python train.py --num_key_value_heads=5 --head_dim=32 --positions="alibi" --parallel_block=false --init_std_o=0.00571 --lr_head=0.00843 --max_grad_norm=2.0 --batch_tokens=[32768, 65536, 98304] --doc_mask=true --train_tokens=490700000
Each number is 50 + 12 x the weight over the matrix's rms, rounded and kept within 0 to 99. Layers, rows and columns count from 0.

# o: layer 10 attention output (transposed), 160x160, rms 0.213, rows 64-73, columns 0-159
# v: layer 10 attention value, 160x160, rms 0.25, rows 65-74, columns 0-159
o64:65 56 55 49 30 51 51 46 58 65 41 54 48 47 32 47 52 64 42 51 51 38 63 42 50 49 71 56 64 50 51 58 61 64 55 60 52 56 53 48 42 62 53 63 53 54 57 37 48 46 31 66 51 53 48 55 36 52 43 66 59 60 51 58 46 44 46 84 55 59 42 44 47 58 45 60 36 56 49 58 43 64 49 55 62 51 42 48 39 39 47 42 50 45 44 49 52 30 52 35 32 38 48 47 49 56 54 66 30 62 56 57 71 60 65 48 42 56 48 46 42 34 38 48 49 42 73 73 55 31 55 63 44 43 50 23 57 45 59 57 42 54 43 56 31 43 61 73 45 46 62 34 48 57 47 41 54 51 38 38
v65:45 53 41 56 43 44 64 66 55 53 35 65 41 54 38 58 37 38 37 38 62 40 59 66 48 57 37 52 61 62 69 54 34 49 57 38 54 47 54 46 39 35 60 49 39 42 57 51 39 54 65 26 61 58 50 44 32 60 43 57 49 58 35 51 36 54 36 51 33 57 74 58 36 68 60 44 61 47 62 59 46 63 55 50 58 40 57 27 42 60 62 44 43 29 64 48 59 59 50 43 42 44 64 57 52 60 49 64 46 38 62 52 47 53 68 32 58 60 43 47 46 39 64 72 43 55 47 22 52 54 59 58 64 46 58 48 57 63 46 49 68 52 46 31 58 41 42 53 47 62 32 42 51 53 52 61 45 49 31 56
o65:32 56 49 48 33 65 53 49 56 39 43 55 54 60 46 48 22 56 58 39 33 52 47 48 41 52 58 56 63 43 51 42 48 45 64 44 50 38 76 56 58 52 43 62 42 30 40 45 54 56 55 41 40 61 37 56 68 41 82 34 54 39 53 27 67 54 62 36 53 40 41 49 56 43 53 47 37 49 59 38 41 55 58 43 53 44 72 59 60 29 54 44 38 44 36 57 54 54 60 49 51 53 61 37 41 37 44 37 57 48 52 71 54 48 51 50 55 43 53 39 50 43 35 48 55 57 27 58 62 59 45 40 44 62 45 68 63 28 47 33 36 52 66 67 65 54 62 46 57 51 57 45 46 48 44 57 33 33 47 52
v66:58 52 54 50 41 51 47 73 45 45 31 57 65 40 48 63 43 40 60 42 45 43 48 56 47 37 61 43 53 45 33 39 58 47 44 59 62 46 63 51 47 58 48 61 47 30 52 41 34 55 40 52 56 56 42 10 54 48 71 60 51 38 50 48 60 36 47 42 53 63 55 55 60 48 48 40 40 37 52 45 59 60 50 63 57 50 66 45 51 24 54 46 65 60 69 40 51 35 49 60 46 41 60 41 35 43 70 48 55 31 43 51 58 44 63 55 51 55 25 47 36 38 42 57 50 37 39 30 45 52 44 50 56 63 28 63 43 50 47 40 54 77 57 61 57 58 48 41 44 34 50 52 39 46 62 53 51 53 52 51
o66:70 58 58 55 46 49 53 48 45 46 51 24 57 55 45 47 52 61 62 56 51 59 34 30 53 60 39 32 46 68 50 66 42 46 48 47 74 43 54 36 55 46 50 43 53 56 47 48 54 69 67 49 35 56 49 71 62 46 60 55 46 48 65 54 42 46 64 72 51 40 31 45 49 58 28 61 64 56 52 37 44 46 60 53 44 53 36 67 56 46 53 51 45 57 45 49 45 30 60 48 51 64 63 59 67 50 26 59 49 65 44 45 53 40 67 51 55 44 46 55 60 66 51 36 51 44 43 47 31 40 72 57 51 49 43 53 49 65 52 48 41 54 49 46 62 56 53 64 56 53 27 48 34 59 35 45 40 41 32 45
v67:62 58 61 47 65 48 35 40 50 57 37 48 56 59 55 51 53 53 58 36 54 42 35 74 68 49 58 37 53 41 45 42 53 55 54 54 52 35 50 41 42 46 62 48 45 70 54 57 53 59 58 51 46 51 43 46 41 66 62 64 49 52 51 49 44 49 63 61 29 50 47 66 47 61 58 53 50 63 41 65 36 61 64 57 43 49 62 49 62 45 53 38 57 42 61 54 37 51 40 47 45 35 56 48 66 40 43 43 54 56 54 65 50 63 42 49 55 58 53 59 44 67 38 60 51 69 60 44 42 63 69 63 43 50 45 59 63 44 56 50 66 38 30 27 33 51 42 44 34 58 50 43 29 53 57 45 42 44 51 44
o67:31 49 49 89 50 33 59 41 37 49 58 67 40 32 54 54 51 53 27 38 58 52 57 41 50 49 46 54 59 52 52 29 55 41 66 34 51 38 54 47 34 31 43 49 48 52 58 48 62 39 47 36 49 20 65 66 57 54 65 52 65 46 36 61 55 62 42 46 66 45 52 35 50 40 49 55 44 47 56 36 65 46 61 51 58 38 49 51 57 58 58 70 52 69 51 46 53 67 47 50 64 48 36 58 53 63 52 32 31 56 44 42 35 54 48 57 67 26 37 43 62 56 35 41 36 58 18 55 52 41 47 24 49 49 43 54 60 63 64 50 22 33 59 57 71 54 48 50 38 48 46 46 58 47 64 27 42 60 33 36
v68:51 56 54 53 49 46 50 50 54 59 56 39 58 58 39 57 49 60 41 64 61 38 41 57 40 42 36 51 65 57 42 45 64 54 63 67 62 47 67 52 45 47 49 56 43 45 50 41 26 43 45 62 44 49 48 56 50 46 37 43 61 49 43 52 49 47 49 33 41 53 52 48 37 45 45 65 67 66 37 38 65 42 27 59 49 48 42 44 51 48 60 49 44 51 38 61 35 67 37 65 50 36 60 44 68 53 45 35 55 50 46 47 52 29 46 43 37 47 50 53 59 32 55 48 50 76 59 42 59 51 42 49 45 36 42 55 26 53 42 46 46 26 41 52 61 57 62 66 73 67 49 50 81 60 46 62 45 57 53 43
o68:50 63 32 57 73 53 54 61 33 50 58 59 60 55 45 53 46 63 54 62 33 49 38 66 55 56 59 47 44 61 35 50 35 65 49 30 39 52 27 67 65 30 57 49 47 65 50 56 60 41 38 36 52 47 58 41 51 58 59 30 40 29 36 42 51 39 48 38 61 72 49 57 39 62 55 53 48 49 70 62 49 51 49 62 55 44 49 52 60 55 60 55 53 56 67 52 63 47 43 52 46 50 43 65 45 54 43 38 48 36 34 53 54 48 49 40 49 66 54 51 52 47 43 52 49 44 55 54 63 68 52 67 57 63 73 57 50 43 49 43 42 62 65 61 46 62 50 36 78 30 43 44 47 79 58 56 52 42 53 52
v69:54 49 55 68 45 40 46 30 42 63 56 82 52 40 53 46 55 33 43 46 57 51 40 60 47 46 57 56 45 56 48 49 62 86 48 62 51 43 66 46 41 51 53 46 64 54 43 30 35 40 54 41 57 58 42 35 59 49 34 23 38 55 51 50 37 52 50 30 75 56 58 29 51 50 39 51 49 49 48 60 54 57 37 67 33 30 41 47 53 57 30 54 46 50 56 50 45 49 20 63 50 47 54 57 51 50 49 42 64 47 53 46 61 52 86 52 35 72 49 46 55 71 29 37 71 45 47 38 51 42 52 44 71 50 48 48 50 61 72 56 62 62 42 49 62 62 49 68 43 52 39 53 50 58 60 46 59 39 57 60
o69:57 50 41 47 64 52 58 57 49 57 62 46 51 44 47 57 58 53 51 44 45 56 64 60 40 71 45 40 33 40 39 70 58 25 35 59 65 34 53 52 46 47 38 54 48 49 36 63 45 50 49 54 37 69 59 27 44 48 48 57 47 67 50 67 70 28 41 54 51 47 38 60 52 60 38 57 48 59 60 51 50 45 62 60 67 54 50 28 79 69 63 48 57 52 33 56 38 60 56 70 42 58 54 52 63 64 44 41 46 55 37 64 54 47 55 44 40 46 42 52 68 46 67 36 75 52 29 64 65 73 52 32 49 54 63 51 47 41 53 45 40 56 32 55 54 72 34 38 61 51 50 38 38 63 41 54 50 43 43 38
v70:59 55 32 54 36 45 50 82 36 47 43 32 72 41 51 57 42 43 42 69 54 59 43 47 64 45 38 59 40 60 34 53 52 56 61 49 43 54 56 39 28 33 54 46 62 62 48 45 45 65 43 53 44 50 50 41 54 41 70 42 61 64 37 85 73 48 45 47 43 43 45 61 44 48 32 36 53 53 48 34 56 45 54 61 52 62 55 63 49 67 47 45 59 56 51 60 46 57 53 48 48 51 51 51 52 43 43 47 53 50 49 31 59 42 41 57 49 43 50 60 38 55 38 42 51 53 61 55 58 73 70 31 46 53 61 46 51 45 30 41 38 44 60 58 34 46 58 54 58 45 35 31 50 61 54 46 64 44 55 56
o70:69 66 51 58 48 47 52 27 66 36 59 61 50 41 57 57 49 73 46 43 38 38 59 56 53 47 42 62 33 65 51 36 56 24 39 41 40 49 46 46 69 43 47 63 45 39 51 33 32 45 67 51 62 47 40 60 48 60 37 60 54 26 71 61 65 61 64 39 45 55 43 47 39 49 40 42 61 39 55 62 37 49 50 45 60 43 57 56 58 61 34 54 44 59 79 54 53 53 58 40 48 47 33 53 33 67 45 61 41 71 33 48 51 71 52 51 45 47 33 44 53 55 64 48 63 46 66 60 51 41 53 52 46 55 44 45 31 45 50 56 39 54 51 43 47 45 48 64 50 44 62 58 49 37 39 41 44 40 36 57
v71:46 62 45 63 55 63 54 52 58 65 58 25 39 44 61 38 65 37 71 60 49 43 47 56 49 59 45 57 48 56 51 48 26 54 65 49 51 39 56 83 44 46 75 59 73 47 39 36 48 51 40 45 30 43 58 64 52 60 55 45 68 54 61 43 53 48 55 24 61 57 48 33 48 56 16 28 51 54 59 61 38 53 42 49 44 60 35 41 46 72 57 60 53 48 56 58 48 81 50 41 44 57 44 46 42 29 60 50 58 33 48 51 44 56 18 46 48 44 44 68 51 34 59 61 44 30 61 61 25 38 61 57 57 43 51 39 54 33 53 60 72 54 37 53 70 57 39 54 55 50 53 53 49 55 43 54 61 40 51 52
o71:69 48 51 54 53 55 58 39 36 51 55 80 36 46 51 51 64 34 39 71 53 42 44 33 63 74 41 53 57 59 56 53 44 56 18 60 38 55 39 37 59 52 49 72 52 52 42 45 55 24 57 36 41 61 44 45 48 37 40 42 68 60 49 40 39 63 38 50 43 60 44 42 52 51 41 43 69 43 38 46 54 48 53 42 59 54 46 33 53 58 76 57 50 35 32 52 50 78 35 33 47 50 50 54 49 48 59 44 42 67 39 53 66 50 55 65 51 46 56 48 46 52 61 34 34 70 48 36 67 45 35 45 53 64 56 59 45 48 65 37 45 76 55 59 56 45 69 40 75 58 57 40 45 33 36 58 46 68 59 62
v72:42 48 36 36 44 34 60 48 65 58 28 58 42 57 41 46 35 49 70 57 69 44 74 66 50 55 48 29 63 65 34 59 43 40 41 52 43 57 55 61 73 54 59 52 20 48 47 49 47 36 51 47 31 53 47 52 69 42 60 38 47 47 63 45 63 46 59 34 51 48 56 50 48 44 64 35 44 44 56 46 60 59 48 50 46 52 42 39 56 44 47 40 43 72 72 64 50 52 37 68 55 42 44 75 55 66 38 56 55 55 58 64 43 47 61 43 52 58 63 55 46 51 57 50 55 51 63 29 45 49 46 58 45 81 41 51 42 56 40 44 48 50 40 39 30 32 62 65 68 42 48 49 51 44 49 55 59 38 49 58
o72:36 53 34 55 61 32 50 47 42 51 46 50 50 34 56 52 27 43 38 39 57 66 31 58 54 46 26 58 43 43 52 46 37 60 42 43 36 41 51 51 47 67 44 46 59 51 47 37 40 46 60 47 41 38 50 56 50 44 42 44 51 43 71 47 45 23 43 73 45 58 75 53 45 47 40 39 47 44 69 47 29 58 42 56 59 73 50 58 26 46 41 38 73 45 48 48 50 47 65 61 36 62 53 62 51 58 48 50 60 64 54 76 40 50 40 30 48 55 55 50 45 43 34 48 42 49 44 48 68 53 52 48 54 61 42 78 58 48 42 36 39 43 60 70 38 56 60 60 50 52 53 57 35 56 36 33 44 45 49 51
v73:52 49 53 62 52 32 55 36 60 71 50 53 63 47 37 54 41 55 66 44 63 41 34 41 38 47 44 52 46 50 47 54 45 60 56 61 60 32 46 60 50 71 65 63 49 63 25 61 49 58 42 31 45 42 56 47 38 63 35 54 41 59 73 50 45 36 52 48 36 47 61 66 45 52 36 19 49 49 57 64 59 56 41 62 64 67 49 42 43 46 32 53 61 65 55 61 46 47 54 42 65 56 40 64 40 49 42 57 38 43 67 48 40 45 60 51 67 56 62 54 33 41 39 35 26 44 49 44 69 63 46 35 48 38 31 44 42 38 50 27 47 44 57 52 47 59 57 26 47 45 43 47 57 63 42 50 37 40 41 61
o73:37 63 41 31 58 41 52 37 41 31 50 52 63 52 56 33 38 45 54 45 43 55 63 39 46 60 35 37 53 39 51 53 59 39 38 61 44 57 51 64 51 46 47 71 71 50 59 48 49 40 55 51 50 54 24 61 54 66 52 56 39 49 62 54 39 45 51 36 45 56 50 31 58 39 41 38 44 56 63 36 37 55 73 45 50 38 73 64 53 44 59 26 51 58 58 27 37 48 50 54 48 41 53 44 47 39 44 34 39 47 43 49 35 32 72 37 34 52 35 49 46 53 54 59 70 23 62 39 47 33 45 42 51 59 41 38 43 52 44 51 55 75 54 74 50 59 44 52 39 56 60 62 55 51 61 55 60 63 46 69
v74:61 32 60 50 53 66 41 50 57 50 43 33 40 38 56 54 58 38 66 37 45 41 49 53 62 46 60 50 56 60 64 40 42 51 55 44 79 51 58 42 44 52 40 50 58 66 64 72 55 63 60 48 60 50 65 51 47 60 32 44 63 59 28 56 67 53 53 55 57 44 42 44 44 46 50 39 57 52 39 46 25 50 50 63 52 57 35 67 54 60 48 43 29 46 50 42 44 53 33 45 49 49 54 37 69 44 49 50 57 38 54 50 40 59 67 53 38 43 52 55 52 23 36 53 60 45 48 49 48 48 46 40 37 55 41 38 37 58 54 47 51 33 48 25 64 42 55 53 59 48 58 52 55 63 47 55 33 56 63 51